From a checkpoint of a small transformer trained on Wikipedia: 17 layers, 4689 steps.
Each number is 128 + 32 x the weight over the matrix's rms, rounded and kept within 0 to 255. Layers, rows and columns count from 0. Numbers have three digits each.

# layer 14 attention query, 384x384, rms 0.0452, rows 265-293, columns 336-383
158144142100167114119094143142128090103046071162167085147122148100110159202115197153116185154141129120121156113096094099152082097187072178184129
128111113121135122137083164117123043137163087183189109117090149166115106157129131089186177150143124105139133185125160102108127148138111111069137
115093096156157083143092114128134171053134114135097125110144107137132133119078132108137080093111127164133146124190105128095100136145146124152124
126106115175102152105167087124124134095186145129093127104117146129146130111115165154154209153145097156211109111133206119103177044080167091153120
130197110095116159112125149144126186092078124050164082142135143152111182143126132175136130116161149093167136063116023156168164112165105126144162
135134104095151151168119124105110110111162124159149154186166091105125175101192173126122180161148155129129109105102078099132117134121134125136108
098072130127122146164134137161137158127174183178159151151098076127103152174148115154083190092159135098134090105103115146176086114131166138125125
132116116131128111137151167133158141097080105133147102116142077159125114110110096111141136124107131118136141140165118169100106098182101136112076
126139130094146120117094152114121098162104121040144135103129174127077069136133117129080083144151124149103138177192148131141123127103153152143175
120146130119154126111058173139093109025082079100188121126136171130113112138106125133122103095130163107125173163167102036118126218182100110137201
126119099108100167131177118086150173101189069158074225148166135153204169167158173138148124139113071027146063126132112115104071095107190142110091
108116090138095123175117090111123149058173148138153173129170132143174150126134124078096163154156142066118078112157118067133161088090115092161138
096108080141147100105102100186132129123088120153156106140130126157101132066157111097094077132160200135149143183169149161131112149116170118101151
149127057095102101132131120121132171057140148124118133144109080106160120145088095117073139127113103096132057064191132137105153129173121128162132
109134139124148072099112127167110127081163136148157120123140146145168132118130109063115185087123133150141088134168142059099156121107103054106168
101118130095141108157144100165131149124124133115111159069181139137129109163113124148091135130100230156127138086173132102158112092159177075175139
113106071151142203129137091119152155124200147084061142102169140119131136089131138158178171152138136175139087117108111141137109118098193128166107
103167117071064129127087127103060123122168138078145132140176162142168185081125096094131071082115139121144103105127142070107176136136173084090140
151127086135166152135188131143106126165118121099068163152125132153160127119108160201151114178090155149164155104137063156095107104100147117096152
112129117161089107114119115104149199109177178103129202110199138108104154100140113129175092120128143171146114135105134133117134145112140147111124
089159176158087101102125094178098138099097133098128132130126178129144148110123132087171066079094148124116126124189154081145149119166096120081141
181123113119145184129126167145135053111102126112139137072067165121128127150082175147120142160102125103141124127151086102140113137125119140113163
132190137107117123108168090109071131079198141117126197157148129146127141160142149163106105139146096113115078144132155123078115170113190148156136
124151123110179143114151140209199140145079126098118077147063133103062107113118162166083146127088170122112144119121060185141195107153158126166113
194071120124141142177048068120126157142092177164119143084129109197134108132115114164091098176176078151134086145073089194122066247078146135184136
144160155149120143157150150109138130151149169150085122138098125071139122125130164179096158148137132114124133104070144163120089117117169172138147
169087138096079177091103158146181072100064103099214131060127145140123073155067135089122141159054110093131106155142129160152142135225072124140172
133151152114114147123096179132113091114101075121140143131062144140131108127077141148168136174095123134149118138122123106166136169102118075149150
158152120109090123130147111096144043096119108062122053165133145125132123094203107067121126096138130183155133073143117095064130114136098083090175
# layer 14 attention key, 384x384, rms 0.0447, rows 265-292, columns 336-383
107077120165122150137081063171167141121090105120179096104138066140126167158113105123131127133144066127103096134152101096124113122148149117092192
131101089133155169142106139166125112132172118164163149107108097182124137132148099109146145120169142109131115164145188129141133151110081138137108
117163143118122128141128151108061134109109130129112149104107119118139149130147132111125109135086102141144138125103088126094102102112150082098123
141067047164097142131084113097075192073151124080141199102065119132171143135163134131088121127210086186173178113114195128188142162146179153180078
119181158091141165058128118138108129113087124087135133154113127136132148151152182197102113095097129096131156106128042178073132138164129100107165
195041117120107126103119110099169204091150150149150151120154099151131161086204096151159198086122168149199096173107125090188118166199137179155084
152081162127163136100167099120120151121163164143137160180082149129103179119162080196109151110116074133134108174053197214147117178159146142195108
175180135138156131167159114152129116119096044119086116105175125130144119116157206171155107140112103149162099130089081165066106127134096160122089
072201138135131167088080109127069118111158147156101118073109085134202158123129163106113150144121159085111161163171143055171067118125190219121141
090157183136116220084113150187122063060111165126106076118156105143191154087174121180136155111075139061109173118122114094140128109146109116039156
172092074140163117150142082119143149110165076137102168133092158156159159106120128162148128122131074152182123125164144159144136164147140141197143
128150109180137148139106095116118159067168096152044092146117122168137146112181087157129160106133120058155104151134136156126123159158164107154072
133153110075073189081147190092084100140142160127185085108118124130077181140126130154162117076112126081114074255145161119138127147092100104121103
204135173168132144116136121080113172115111118071083135155151130124169111181106168150121105111065150116097079160113123157162143127134119106073171
095167108137182149106121121177110154119164179128184128135137066202128144116125131146127174116143176083150076193139119123176160157118118116141145
164122153177123133130133092104131127096089175091057114125139136077120125143128144141094148107118164138141128044107077160118105140124150098105075
145054115130106149155118199111081169100161175110095117161109179115136123114117088044215177187135143143133157121172123086143116097151174124175119
117211141122112152122077118094139085107070139124132147130150168171191144139111153192131085107105069121190110104120081139102154144121151074079162
178109120174126080107160103070169139156127183124099144133120211074095137096114160204130080148123107182151151067092088128142143108188122134156090
194134146103095100129174142094115136139110148096056131135146149130083118133109114140134145137116131152178107089101087152076117114132122105113116
107141097120137136142125105169114134127109092177140125149110141161090135119094119120139119132133117102204107120152136099143126158144155115103164
122128059132149150141100116151150116089147068124174137130163102134136133095072137128115155139127135102125152142138173073161143142118134168125147
103126073179136087148125097107130112099174142127102165158084111153130128103127130071098148084165138114121131065127136166157098180096206127170142
162071121157121166122117116130142123085128107070179123184086163135181103118196120151138141114133145083100152170101108157155171136154148087182112
079159140124141210111086149154102107156146163182146098054129079145144155121082117162097172150147072124128091143141098170120091110111119162127087
107109098166151108164159123112125099165124116123086169107096143043102090139132143117065130126136140152154135137115086207095114129134163148097149
157141163222046184154142152187142102118071097140125103098098121110166088219096167181117122118090173111147122079094119168161130111095106111131096
115102114155142142125124124149157162108135117120191107137139136138136141122114115108132128128110141101097132133143185080156135122132101166132158